From a checkpoint of a small transformer trained on Wikipedia.
Size: 19 layers, width 448, 7 heads of 64, vocabulary 32768, 75.2M parameters.
Each number is 50 + 12 x the weight over its row's rms, rounded and kept within 0 to 99. Layers, rows and columns count from 0. The size before them is the row's rms in percent of the matrix's.

# q: layer 14 attention query, 448x448, rms 0.0484, rows 116-151, columns 320-351
# k: layer 14 attention key, 448x448, rms 0.0474, rows 116-151, columns 320-351
# v: layer 14 attention value, 448x448, rms 0.0433, rows 64-127, columns 320-351
# o: layer 14 attention output (transposed), 448x448, rms 0.0371, rows 64-127, columns 320-351
q116 102:36 74 36 39 40 58 38 49 51 59 63 49 69 50 42 43 60 50 66 37 76 55 54 74 60 61 51 62 53 56 33 60
k116 098:34 48 56 42 49 51 45 43 61 46 55 70 47 48 43 76 40 48 40 34 59 56 43 44 69 57 71 50 33 46 48 22
q117 098:25 65 27 40 66 47 48 75 64 48 66 28 52 67 39 68 57 33 62 51 60 42 51 48 46 50 69 54 43 44 47 59
k117 094:43 49 56 55 67 59 43 48 53 49 56 61 56 36 56 69 45 51 47 59 60 47 25 42 47 40 55 49 53 34 39 41
q118 093:51 53 50 44 51 49 62 51 45 44 26 38 33 72 38 58 39 65 69 67 63 67 56 64 35 48 57 71 36 39 47 37
k118 104:44 32 47 50 39 64 61 39 56 65 30 51 47 63 45 40 43 47 71 60 43 29 54 42 63 46 61 44 49 55 61 60
q119 094:42 41 77 40 46 35 50 51 26 45 46 49 57 60 34 39 46 68 49 52 47 54 58 33 39 61 30 52 67 22 63 36
k119 091:77 53 76 50 34 44 60 35 39 32 24 54 48 66 52 56 38 67 44 59 52 39 48 46 46 48 53 48 79 24 64 64
q120 100:49 27 52 67 73 42 60 49 49 60 40 87 43 38 54 49 44 56 41 45 44 34 65 47 25 31 57 70 31 47 37 45
k120 103:40 57 62 61 51 48 53 55 55 49 45 33 39 52 54 42 59 39 35 44 71 26 58 17 58 53 62 57 58 59 38 59
q121 098:42 69 64 53 31 51 47 27 55 38 58 47 55 48 49 51 51 35 51 56 34 45 46 41 51 94 37 48 56 59 58 32
k121 099:49 41 60 51 44 61 51 52 54 71 54 64 60 51 59 47 49 63 60 37 54 75 37 55 73 82 38 49 27 54 49 43
q122 107:48 56 54 38 73 47 35 45 38 61 63 36 59 50 39 39 52 53 46 39 47 73 43 37 41 45 44 60 77 38 60 32
k122 102:45 41 42 32 46 50 59 48 62 39 42 58 53 55 47 49 50 68 55 54 60 78 67 76 35 56 59 27 30 38 60 54
q123 089:46 31 17 36 34 47 54 43 37 43 59 38 35 46 56 54 33 31 38 38 36 68 45 41 42 30 42 36 34 61 60 53
k123 091:60 54 45 50 35 70 44 65 51 48 46 39 49 47 40 51 55 52 69 74 70 51 63 46 60 59 56 43 69 64 66 53
q124 097:39 50 49 57 52 38 49 67 49 41 66 60 64 57 64 43 58 48 28 48 50 63 64 40 39 35 47 50 66 37 62 57
k124 092:28 58 64 40 47 37 33 58 64 36 50 51 44 41 48 49 64 38 40 11 56 72 58 38 72 34 65 46 60 62 45 46
q125 098:55 60 58 61 42 45 65 51 40 43 51 70 30 77 57 47 33 68 57 35 49 60 43 54 47 67 51 59 66 51 54 44
k125 102:37 71 50 39 46 36 45 45 59 72 43 35 58 50 55 25 66 40 60 40 46 53 45 58 55 42 45 47 51 44 57 52
q126 096:32 42 57 43 65 56 58 56 54 61 40 79 46 29 55 56 67 46 39 50 66 41 48 49 63 45 40 44 65 74 59 55
k126 097:55 27 57 50 31 40 38 63 50 51 42 60 43 62 49 51 37 59 54 47 39 41 67 46 50 49 81 67 48 62 62 29
q127 108:48 50 44 22 45 30 56 57 56 55 55 48 68 52 42 30 50 55 57 48 59 49 52 46 51 55 68 66 29 62 17 47
k127 099:36 55 60 63 55 57 41 63 71 36 49 58 39 37 56 32 55 51 53 43 46 43 35 28 75 46 62 41 55 38 50 34
v64 097:57 65 50 36 72 64 71 62 74 48 62 50 51 63 53 24 41 25 50 42 52 36 66 10 54 52 59 43 60 54 55 46
o64 094:38 45 64 38 51 32 37 45 55 43 63 37 51 45 77 48 58 25 59 55 57 41 59 44 50 49 75 54 60 34 58 58
v65 097:84 56 53 38 59 66 47 49 42 29 40 52 39 36 69 71 62 32 38 38 58 46 67 59 50 50 51 53 39 36 27 57
o65 095:57 55 33 66 62 45 60 48 56 59 36 60 37 41 48 45 57 60 48 44 39 38 73 57 45 59 56 63 70 60 53 54
v66 096:24 51 55 57 39 54 46 31 79 67 42 49 45 45 39 61 49 51 65 40 41 60 56 52 46 47 41 22 63 69 47 38
o66 095:51 58 57 53 59 49 48 62 37 58 39 35 36 56 27 51 46 60 45 42 26 62 67 32 40 41 57 54 73 39 41 39
v67 100:57 54 48 45 54 57 54 56 40 28 62 36 47 74 36 63 40 43 41 46 41 53 49 57 27 36 37 73 42 44 47 43
o67 099:67 40 37 59 43 49 71 36 65 50 56 43 62 44 40 47 51 41 62 25 49 46 55 65 61 59 52 61 33 44 51 52
v68 096:36 66 47 48 29 26 39 28 58 47 62 42 46 43 38 62 54 43 18 47 51 51 70 50 47 63 34 59 33 30 80 63
o68 096:28 61 33 66 35 55 38 40 41 51 49 66 44 35 58 63 37 49 31 65 55 76 52 53 45 67 35 51 66 58 62 56
v69 098:68 61 51 47 45 38 30 45 33 53 45 60 42 44 50 58 60 61 46 38 39 50 60 72 53 55 47 65 40 31 77 32
o69 103:48 42 23 39 28 69 63 38 64 50 54 59 48 39 63 51 53 48 58 40 59 32 43 72 55 57 38 35 42 72 49 54
v70 099:60 51 59 51 70 60 53 46 53 54 58 55 66 38 64 27 20 65 59 54 39 59 37 35 46 36 73 60 56 75 21 54
o70 095:49 45 51 66 66 46 46 43 35 38 46 53 52 72 46 50 57 59 42 70 50 55 50 51 45 49 52 54 42 38 54 44
v71 097:65 50 26 43 43 62 58 54 56 40 55 42 46 58 38 32 56 52 43 32 32 55 41 67 38 46 36 67 24 50 51 38
o71 093:37 54 39 47 39 52 53 68 51 42 57 72 61 35 53 49 37 29 61 40 47 29 51 79 71 49 36 42 48 64 36 60
v72 097:35 36 50 39 61 47 28 41 38 59 62 36 52 41 44 51 41 44 37 32 70 47 40 21 35 50 52 54 34 55 24 52
o72 097:67 38 67 71 64 54 54 45 46 55 39 43 34 45 41 48 48 36 31 64 62 35 50 47 60 45 40 60 59 38 64 70
v73 093:59 56 54 62 51 46 51 64 71 56 48 36 59 34 46 41 59 45 60 26 44 42 56 48 55 43 53 46 65 49 45 51
o73 088:50 42 81 48 53 41 62 66 46 43 37 45 38 61 28 48 50 49 31 61 42 70 53 50 51 63 64 61 45 47 47 63
v74 099:51 51 71 70 50 43 62 45 64 56 48 58 59 59 61 37 28 41 48 45 39 65 38 30 49 58 61 46 75 80 46 45
o74 098:55 65 65 48 52 42 44 40 37 52 61 64 54 73 47 41 63 50 62 59 14 56 60 25 30 47 58 56 64 45 53 52
v75 095:48 46 41 27 37 64 42 36 41 47 40 62 55 64 37 57 40 63 54 48 47 50 55 48 49 45 68 51 59 26 65 42
o75 095:48 50 49 32 58 56 54 51 68 41 59 46 55 48 63 53 49 59 48 41 66 42 35 59 53 43 55 32 46 61 61 51
v76 094:58 46 38 60 41 37 51 53 36 58 33 50 77 43 43 48 40 39 52 65 69 54 44 33 59 55 63 41 38 47 33 42
o76 089:59 45 59 51 48 52 54 38 29 49 33 42 66 76 30 56 52 24 39 47 45 58 42 48 35 49 60 56 28 39 53 50
v77 096:36 51 45 62 54 48 43 53 47 80 42 54 54 55 40 55 54 51 45 55 76 52 59 44 53 40 42 25 49 35 53 34
o77 096:46 66 77 54 58 47 36 70 30 52 47 34 46 54 26 58 37 53 27 57 48 50 60 17 35 42 56 50 66 28 51 34
v78 103:53 56 50 35 41 38 51 41 73 46 49 41 58 44 33 56 44 64 51 60 57 40 67 53 44 43 58 46 44 32 59 60
o78 100:53 42 64 42 47 43 56 53 41 47 44 48 49 35 44 55 60 50 37 56 48 32 64 47 43 44 49 49 54 36 38 58
v79 100:75 50 64 68 37 32 41 58 56 51 39 54 57 40 59 44 61 69 63 48 67 58 66 59 44 54 46 52 51 46 36 47
o79 097:46 50 62 53 65 46 31 55 54 33 16 47 34 48 62 50 70 42 37 61 66 37 65 42 39 49 38 66 68 29 41 40
v80 093:40 61 56 57 40 47 43 53 39 53 50 50 57 60 57 45 43 36 43 69 37 56 63 68 47 41 47 74 45 53 66 39
o80 091:55 63 39 56 36 48 66 33 48 60 59 74 71 49 66 42 46 54 66 27 56 50 43 60 41 44 48 32 28 77 56 52
v81 095:53 52 51 28 48 51 27 53 35 56 33 59 46 54 30 40 49 67 28 51 54 42 55 64 51 51 45 71 48 34 63 46
o81 095:62 21 28 32 31 67 65 42 61 52 45 72 48 47 49 55 49 50 72 34 66 40 31 60 60 60 37 41 31 63 48 57
v82 095:37 32 74 60 49 44 58 39 65 46 40 16 68 62 48 42 73 54 64 41 52 60 47 28 49 41 75 46 70 84 22 24
o82 095:52 59 72 45 72 51 50 76 52 31 47 54 64 60 63 52 43 74 56 43 60 37 40 58 45 35 53 70 44 58 60 40
v83 099:33 63 54 69 49 37 64 61 50 50 43 60 53 42 45 61 29 54 40 65 22 53 53 21 37 61 66 45 80 48 34 62
o83 103:54 62 49 48 48 43 55 67 54 42 61 41 49 28 49 50 48 44 45 73 40 54 44 37 43 51 40 41 57 46 58 43
v84 094:52 36 52 37 42 33 37 52 46 61 40 48 50 37 62 62 44 45 66 37 56 55 56 56 60 55 50 29 46 45 28 45
o84 092:50 56 57 54 56 58 51 68 42 38 31 52 39 51 43 40 46 43 17 53 57 47 42 47 43 35 27 43 35 57 41 33
v85 092:63 49 42 58 49 56 51 43 39 35 25 38 35 50 45 48 68 61 12 44 53 39 49 75 81 65 58 69 30 53 74 47
o85 091:51 62 32 61 47 54 43 49 67 50 66 66 54 41 50 53 28 65 66 32 58 37 56 68 55 53 44 47 49 66 42 44
v86 091:52 67 70 45 57 51 60 36 58 42 58 21 55 43 41 31 68 47 23 44 37 66 55 35 44 48 74 43 59 58 54 47
o86 089:52 55 53 66 54 29 55 62 62 53 53 48 55 33 42 42 62 55 39 46 48 40 57 57 48 48 31 54 71 47 56 66
v87 096:67 51 47 59 48 41 20 48 41 20 54 47 49 43 39 55 70 42 29 68 58 45 28 56 68 66 43 53 30 38 60 32
o87 093:57 43 29 53 59 65 58 46 47 47 47 49 57 38 32 47 55 55 61 42 35 63 45 36 44 40 64 45 44 60 81 42
v88 097:46 64 56 57 50 61 31 63 74 47 40 47 48 66 63 39 55 52 52 53 49 58 59 50 46 55 48 49 41 36 47 22
o88 094:32 52 55 49 55 51 40 87 56 47 46 55 55 28 56 46 54 45 52 77 45 44 30 50 48 49 53 31 60 38 36 54
v89 098:53 60 50 46 61 64 56 71 52 60 36 57 39 61 57 58 51 78 17 49 46 27 36 05 78 50 72 46 59 59 49 45
o89 096:69 52 56 38 65 61 43 66 41 62 49 54 52 59 58 46 50 63 48 61 57 60 36 47 44 55 45 58 38 46 70 46
v90 088:43 66 49 33 53 47 50 60 42 56 51 55 40 41 64 52 55 48 38 55 39 40 46 58 30 58 54 38 45 57 46 80
o90 086:52 56 38 57 29 64 41 32 51 69 59 56 50 40 64 50 64 38 66 59 60 58 53 69 54 57 40 46 43 53 57 67
v91 100:61 38 43 49 56 52 85 42 49 41 64 54 46 58 48 39 42 72 56 52 55 42 32 25 51 56 50 37 61 50 40 48
o91 100:27 33 48 36 61 53 57 59 42 28 51 48 59 59 41 38 36 54 51 49 49 63 53 47 48 42 63 53 48 54 40 40
v92 107:49 45 49 56 56 41 52 51 42 52 57 61 59 42 71 61 54 45 62 50 50 43 57 30 53 63 45 57 42 57 32 49
o92 106:37 40 54 62 45 38 46 51 52 59 40 40 23 49 58 44 63 65 63 42 50 66 53 39 46 44 46 45 61 38 45 64
v93 102:55 51 75 57 33 31 41 42 37 65 41 63 52 49 42 59 48 61 36 52 51 58 46 50 54 40 65 62 52 40 44 61
o93 101:56 48 66 54 83 44 50 29 54 54 48 63 46 58 43 60 39 43 31 55 57 51 45 48 54 47 56 49 47 74 53 54
v94 097:39 58 36 33 59 53 50 51 41 58 67 70 61 31 45 30 46 63 71 72 40 41 52 45 67 50 73 73 42 62 55 37
o94 092:30 39 65 40 54 50 51 36 28 37 52 31 76 44 44 54 45 13 45 76 48 43 59 52 58 49 47 72 41 45 62 48
v95 097:52 39 36 34 55 52 76 54 52 46 49 45 60 38 64 58 25 48 66 75 49 52 61 40 50 37 37 69 42 63 47 68
o95 092:54 61 76 56 48 55 67 56 39 63 31 46 68 67 50 75 63 33 58 60 35 57 64 61 41 40 56 58 39 29 53 52
v96 097:33 38 44 72 37 46 48 49 70 61 67 53 71 49 70 62 61 61 62 39 57 48 37 47 54 44 46 48 82 49 33 64
o96 100:51 31 55 39 71 54 51 55 45 52 53 40 15 67 39 57 52 70 50 47 66 45 49 30 53 53 50 59 61 39 38 41
v97 098:67 58 56 45 62 63 56 25 38 32 59 39 54 51 31 45 44 46 30 48 66 54 58 42 54 54 51 68 29 52 65 56
o97 096:54 61 42 59 44 37 35 28 66 44 63 65 73 47 56 53 29 47 41 44 56 25 62 50 75 37 69 51 67 57 53 61
v98 087:60 53 38 45 49 58 47 61 67 60 59 66 54 42 39 52 56 50 54 67 51 51 39 61 37 58 49 53 66 51 60 53
o98 081:33 36 62 46 61 62 48 60 30 53 34 33 39 60 31 66 59 49 33 59 55 55 53 33 47 71 66 59 69 45 43 44
v99 099:53 62 50 60 58 49 40 57 30 66 41 71 66 35 73 44 30 58 50 37 49 62 36 51 24 69 53 49 42 68 42 48
o99 099:60 48 65 65 20 68 49 44 39 57 40 43 60 50 44 63 60 42 55 48 43 49 48 52 66 61 33 53 39 42 63 44
v100 104:43 54 54 32 57 63 76 44 42 58 64 49 52 63 39 56 38 57 35 64 58 62 43 30 53 21 44 70 57 39 55 65
o100 099:50 44 57 37 50 20 29 41 67 70 57 58 55 48 74 68 34 41 67 60 61 57 24 47 44 32 65 48 61 78 62 61
v101 096:77 66 49 51 49 68 53 56 43 51 50 75 61 52 36 40 41 35 81 55 35 66 61 74 43 39 36 72 40 32 59 47
o101 099:61 37 46 58 31 55 58 27 68 55 53 63 45 64 48 54 60 36 65 17 73 41 22 62 54 42 43 40 40 68 24 53
v102 094:65 59 52 51 55 44 64 69 45 57 62 46 47 41 48 42 76 48 60 33 39 41 42 42 36 52 61 51 31 47 35 42
o102 094:58 32 63 69 72 54 45 56 46 45 37 29 35 68 55 44 49 29 38 63 60 48 38 63 41 46 40 72 34 48 60 38
v103 103:45 66 61 43 67 62 26 43 51 56 55 56 56 66 32 29 59 46 28 56 47 47 56 17 57 47 56 57 54 43 50 45
o103 098:65 34 37 28 43 59 36 58 59 56 56 37 51 31 62 38 60 57 64 57 68 60 25 43 44 58 43 44 41 44 74 56
v104 102:55 55 47 52 48 49 48 54 55 50 31 41 51 60 57 59 53 54 65 47 35 50 41 39 55 51 68 49 65 48 25 53
o104 104:69 32 63 33 56 52 43 65 25 37 43 20 39 57 36 39 52 58 48 56 47 43 39 38 64 55 56 57 44 37 39 51
v105 098:44 60 64 62 60 57 40 31 68 36 43 43 54 44 59 51 62 55 22 56 53 45 58 74 58 46 46 31 27 56 34 60
o105 096:52 59 41 60 66 48 60 55 40 63 36 59 45 56 29 50 37 62 41 45 27 70 75 31 28 56 46 51 83 62 56 36
v106 091:39 74 37 51 60 61 46 52 55 25 42 22 47 53 35 35 52 44 51 55 58 50 44 05 50 44 50 38 62 42 54 35
o106 089:52 51 57 48 49 45 65 70 40 59 37 18 51 66 41 53 38 61 37 61 59 36 62 73 28 62 61 47 38 30 36 38
v107 102:35 33 45 31 40 47 26 31 35 45 59 45 58 41 66 46 31 37 43 63 56 65 51 50 61 51 69 43 39 64 62 50
o107 100:51 74 36 59 63 62 59 31 70 50 70 63 73 33 60 56 62 40 57 36 55 31 51 64 65 44 64 43 45 52 44 52
v108 103:45 33 69 43 55 72 37 48 50 69 62 44 41 58 72 58 50 56 57 59 58 38 42 77 54 76 67 34 77 53 51 58
o108 098:34 64 46 56 28 57 41 63 52 31 59 56 55 45 55 45 57 56 69 38 46 32 55 53 67 62 48 69 55 48 60 69
v109 090:43 34 48 58 42 52 54 52 60 57 48 60 44 61 51 60 23 43 42 60 67 47 58 33 40 70 38 36 53 58 32 66
o109 090:47 55 71 54 50 55 44 43 55 73 33 55 35 69 37 56 56 60 27 49 32 74 54 40 27 34 55 43 59 49 48 58
v110 099:63 24 26 46 48 54 56 74 45 57 50 20 45 68 38 73 56 50 46 45 45 38 53 74 49 49 39 67 46 54 56 62
o110 098:41 46 41 59 65 59 39 39 50 57 75 54 62 56 41 85 50 41 59 26 56 40 36 81 62 56 29 41 44 58 40 60
v111 098:60 57 40 60 33 29 23 53 51 49 32 30 58 47 40 54 61 47 55 37 46 37 56 47 69 48 41 18 48 40 47 44
o111 096:41 46 62 48 54 49 68 75 31 48 28 31 45 57 19 50 50 66 40 50 51 65 54 55 41 52 58 55 58 30 44 47
v112 111:62 53 55 35 39 61 48 74 30 72 48 35 59 67 43 62 68 63 43 46 50 52 48 48 49 54 55 70 49 51 46 32
o112 108:68 41 56 30 47 65 49 46 48 44 49 34 56 57 59 49 60 50 61 41 60 40 30 73 48 36 41 41 14 60 54 51
v113 096:49 52 54 66 54 60 58 72 64 47 35 57 56 67 51 60 50 46 47 54 36 55 57 30 57 55 77 48 70 49 31 25
o113 090:42 66 65 51 56 49 33 43 43 59 45 25 56 53 55 41 66 65 47 45 69 47 66 45 47 40 49 28 48 37 51 40
v114 089:50 67 72 36 44 53 38 30 50 35 51 45 34 57 32 49 60 65 61 31 35 63 62 52 56 67 37 32 55 56 58 51
o114 087:31 59 54 43 42 45 35 52 63 32 83 81 53 23 49 25 44 46 55 31 42 47 37 44 45 53 29 42 77 64 61 54
v115 100:60 48 56 45 68 57 58 46 39 61 55 58 48 48 58 52 55 78 73 34 59 46 35 53 64 61 66 70 60 46 43 27
o115 095:42 52 57 28 38 46 50 74 43 47 37 52 44 47 59 50 43 42 51 59 71 51 20 40 57 52 34 44 31 50 60 45
v116 096:42 59 41 47 61 56 65 56 43 33 61 50 53 24 39 42 59 61 28 46 64 54 26 53 50 55 28 45 44 31 67 43
o116 097:62 38 32 53 50 36 45 71 54 40 55 42 47 49 47 39 45 59 31 52 48 68 37 51 50 40 47 58 25 54 70 33
v117 104:62 23 61 49 48 61 42 42 60 44 47 41 39 31 30 72 64 68 37 51 57 48 60 55 75 55 53 63 40 52 31 77
o117 102:37 58 55 55 62 46 45 61 57 53 45 54 64 48 36 59 34 63 34 44 69 40 50 81 43 56 30 72 67 50 37 70
v118 090:64 64 51 65 50 45 55 26 49 57 47 54 71 33 53 57 74 49 58 43 38 47 37 83 56 45 23 56 41 48 55 37
o118 083:50 48 19 45 33 62 49 43 59 47 53 52 49 34 56 32 50 39 55 45 45 54 47 52 60 51 38 37 43 77 57 28
v119 092:49 28 54 52 58 66 49 50 20 64 42 31 52 74 59 41 43 55 20 62 62 51 70 55 57 54 46 54 69 57 65 52
o119 090:25 61 49 45 49 51 33 46 45 64 67 64 62 36 63 54 45 43 45 43 46 59 33 48 37 58 37 44 70 42 41 70
v120 098:48 66 42 65 29 30 48 42 35 46 61 58 43 40 65 44 53 65 26 55 49 40 54 82 55 64 48 35 44 32 63 50
o120 096:34 60 51 57 51 62 63 54 23 51 42 72 55 43 41 38 45 52 29 44 50 64 60 39 24 52 55 51 61 69 72 58
v121 092:43 65 38 52 59 63 49 59 76 59 59 59 62 44 45 57 33 57 60 44 48 58 46 43 53 43 50 61 56 59 18 49
o121 095:49 42 66 41 41 37 54 67 53 58 48 22 60 62 30 45 50 43 43 49 66 50 33 49 66 44 39 39 58 38 28 49
v122 093:42 57 59 71 44 49 61 65 53 46 46 48 61 53 35 61 67 48 45 48 51 60 39 29 24 45 39 40 43 40 68 54
o122 093:59 49 66 46 54 50 57 68 35 43 37 23 45 61 45 44 57 52 47 72 63 59 60 50 33 55 67 64 46 40 53 42
v123 098:63 57 63 47 28 49 46 72 40 56 56 54 61 51 32 51 53 66 71 39 51 56 47 60 48 58 33 61 37 57 51 41
o123 096:49 36 44 27 43 47 57 55 63 33 41 51 52 56 53 49 52 24 45 36 53 24 20 57 76 43 27 48 35 67 49 58
v124 101:59 44 64 36 27 33 42 49 51 50 37 50 61 64 48 47 62 48 41 54 63 67 58 57 52 67 46 64 29 55 59 55
o124 102:43 65 39 67 46 59 38 27 56 37 48 70 62 46 79 38 54 43 47 48 51 72 69 52 51 45 45 54 50 62 58 65
v125 095:55 47 64 63 36 36 57 56 40 52 45 58 48 36 43 33 63 63 59 64 34 36 34 34 60 62 57 39 48 46 41 49
o125 094:52 42 61 28 66 54 51 69 30 28 24 39 57 61 37 39 38 45 37 66 49 51 52 43 27 55 57 56 27 59 56 35
v126 102:53 40 38 52 51 63 57 61 46 39 55 37 39 80 28 55 58 28 14 42 54 51 65 17 72 59 34 42 47 45 58 47
o126 102:57 53 50 47 31 39 50 55 50 62 71 50 62 35 40 53 60 59 67 29 44 37 34 59 43 60 58 51 63 48 63 71
v127 093:42 60 44 57 64 37 70 58 49 63 53 44 56 43 49 43 60 47 52 57 58 80 61 42 80 38 61 36 61 45 47 52
o127 090:70 59 79 34 51 55 40 43 43 46 28 22 36 48 55 55 55 31 32 65 63 51 51 37 54 06 56 44 25 35 47 40
q128 083:53 40 45 41 65 57 75 50 45 34 44 50 49 47 57 47 35 60 68 68 48 53 62 57 31 53 53 54 52 39 62 47
k128 082:63 56 43 54 81 43 59 63 65 39 48 52 59 42 31 49 61 77 39 43 45 56 42 43 68 40 39 62 48 70 63 65
q129 100:50 69 64 31 48 40 40 62 50 40 66 39 56 57 60 44 56 73 38 42 50 61 48 47 68 39 63 71 46 37 42 50
k129 084:42 51 22 39 30 43 62 41 58 31 54 41 54 47 52 44 30 55 31 61 49 42 53 63 42 51 25 31 59 31 46 52
q130 103:34 48 50 59 66 45 56 79 55 48 60 51 37 57 60 56 72 57 33 51 66 44 44 33 42 51 43 66 43 61 26 25
k130 074:53 53 41 42 67 58 47 49 51 68 57 54 66 45 55 39 55 60 66 43 57 57 53 41 37 41 50 59 53 41 52 31
q131 109:48 37 52 60 57 77 49 47 46 61 32 50 45 70 64 47 60 24 49 54 40 37 55 54 56 53 33 53 48 64 66 45
k131 124:67 51 50 45 68 57 70 60 54 60 30 51 35 54 50 26 50 71 61 53 29 63 39 61 73 56 51 42 52 48 48 62
q132 122:46 55 63 56 52 70 34 51 39 62 50 66 48 64 73 48 56 32 40 50 43 57 57 45 41 43 59 58 47 65 47 32
k132 138:66 37 54 67 64 58 63 57 46 67 35 38 37 46 43 61 49 65 63 62 40 52 46 72 61 54 36 52 38 43 52 64
q133 104:50 53 39 64 55 28 45 57 42 23 65 61 50 47 64 53 33 66 48 39 66 43 51 49 56 53 48 41 41 38 46 32
k133 079:60 46 47 23 38 54 44 64 59 41 47 33 36 53 69 39 43 56 33 37 65 29 48 32 69 35 64 42 50 56 58 27
q134 102:63 43 38 39 32 34 47 47 62 67 52 73 58 50 31 51 46 68 53 29 53 55 34 82 86 56 63 47 68 38 62 56
k134 086:57 67 53 31 52 54 42 57 59 53 66 39 48 76 54 31 48 46 56 53 29 47 58 31 32 60 35 55 51 41 48 41
q135 093:57 36 64 37 52 43 34 69 29 59 54 44 76 42 41 49 51 59 46 35 50 43 46 44 42 41 26 77 52 47 57 62
k135 101:39 56 49 42 37 43 54 66 58 44 78 52 52 54 72 43 43 43 47 46 40 57 46 31 57 54 42 60 69 65 38 33
q136 099:66 43 51 54 37 61 35 54 37 49 41 49 71 29 50 46 57 33 56 68 46 58 35 56 59 52 33 63 50 53 52 51
k136 116:40 47 50 45 60 76 58 54 65 41 27 52 51 41 41 44 60 55 52 76 50 31 31 58 49 49 47 57 53 47 59 53
q137 101:54 43 59 64 32 63 50 64 47 68 52 55 21 30 52 52 34 43 46 53 69 52 55 52 43 51 55 41 42 52 49 74
k137 098:40 43 70 62 70 49 50 53 41 67 39 61 38 38 75 60 51 58 61 49 55 72 43 54 49 58 53 61 52 60 43 70
q138 097:48 37 46 70 54 49 56 84 43 56 53 36 49 47 61 42 70 67 29 39 55 65 95 65 36 48 57 53 23 48 31 48
k138 098:45 40 47 51 56 37 50 69 66 60 42 32 50 63 42 40 59 52 59 37 54 49 50 44 40 48 54 47 46 53 51 42
q139 100:22 60 53 47 47 49 35 54 46 66 34 40 56 35 46 50 53 32 57 60 43 33 69 62 36 60 39 39 61 68 55 71
k139 097:43 58 41 45 32 45 42 32 53 40 35 74 32 56 50 45 53 49 47 37 60 56 48 50 36 52 60 43 51 65 35 43
q140 095:61 40 63 57 43 50 43 68 39 44 53 48 50 58 48 62 59 35 51 29 57 87 64 88 54 47 36 51 45 49 39 39
k140 093:49 45 39 52 44 60 51 63 45 56 45 67 57 54 55 53 52 43 33 46 68 44 50 45 49 54 42 48 49 34 52 39
q141 095:47 47 57 53 67 42 43 60 47 61 29 42 44 30 30 59 49 56 56 56 62 41 49 44 59 37 29 56 58 58 59 41
k141 106:39 47 45 61 64 48 53 62 67 76 33 51 44 28 58 60 39 56 61 70 42 25 50 42 59 40 39 43 40 54 48 48
q142 095:69 60 56 30 28 58 66 35 50 57 52 34 41 52 51 45 43 46 27 40 55 34 52 48 47 32 62 69 54 41 60 46
k142 100:47 60 49 35 43 30 47 38 34 40 52 47 48 52 51 35 39 44 65 48 26 56 47 39 64 42 36 45 56 37 30 36
q143 104:59 37 69 48 49 72 39 42 40 43 44 39 35 53 45 75 42 63 33 60 54 60 35 48 45 43 51 49 39 51 60 35
k143 096:37 55 61 57 53 41 52 69 75 39 38 50 49 21 32 60 58 24 45 32 50 45 45 69 46 44 44 48 53 47 63 51
q144 106:50 56 54 48 48 44 39 39 38 59 31 46 62 44 30 49 28 60 77 49 35 42 33 78 42 34 52 64 41 56 59 53
k144 087:41 54 51 48 35 43 50 50 25 56 55 42 43 62 53 31 44 44 47 34 41 66 44 54 50 43 89 62 57 66 46 42
q145 100:26 52 67 55 66 68 52 79 52 54 64 53 38 56 61 49 76 53 35 55 76 56 51 36 46 53 30 50 61 67 27 48
k145 086:45 56 67 73 59 50 52 39 68 48 45 54 70 32 48 48 68 62 38 42 43 42 56 64 29 23 49 40 41 40 61 61
q146 102:52 37 39 62 42 79 60 31 63 63 50 55 45 56 36 60 44 26 49 49 26 40 46 56 53 52 24 28 61 56 54 38
k146 103:70 49 61 54 62 47 59 58 34 65 17 56 37 52 57 53 53 55 73 64 31 45 45 50 62 69 56 60 43 44 48 45
q147 116:56 48 47 29 57 59 55 25 48 65 51 64 64 38 52 42 37 40 63 47 26 51 53 76 49 45 50 45 77 49 67 66
k147 075:43 20 51 52 61 38 61 45 42 51 56 61 31 43 45 67 60 56 59 49 49 36 37 85 47 51 22 30 36 50 57 66
q148 118:43 47 45 54 54 50 65 18 58 60 46 67 67 38 58 44 42 40 69 46 36 51 68 68 40 44 42 52 63 51 53 63
k148 097:50 47 43 61 46 35 60 42 38 49 58 61 52 64 40 77 58 41 51 60 49 44 55 45 49 58 42 30 46 46 45 41
q149 113:51 49 39 50 58 74 37 58 44 48 51 34 18 79 63 47 63 39 44 44 34 47 58 39 58 43 36 41 42 53 51 48
k149 131:66 42 52 62 73 72 72 59 48 54 21 63 23 49 47 55 50 65 46 71 20 54 47 72 56 53 48 48 35 48 54 69
q150 106:55 54 48 74 58 42 45 74 38 76 40 37 61 37 51 50 55 34 65 49 63 49 47 38 55 44 48 40 45 55 52 37
k150 115:66 49 56 68 71 63 55 52 37 44 31 40 39 52 30 60 41 56 53 48 45 48 39 66 61 64 48 40 39 57 65 59
q151 114:66 51 48 60 47 45 55 53 40 75 43 52 34 56 46 40 26 43 42 56 47 54 32 53 61 62 52 42 46 53 63 35
k151 121:51 28 49 53 53 64 51 55 57 71 31 51 33 60 35 36 45 42 45 64 25 42 46 61 67 54 55 48 45 52 65 49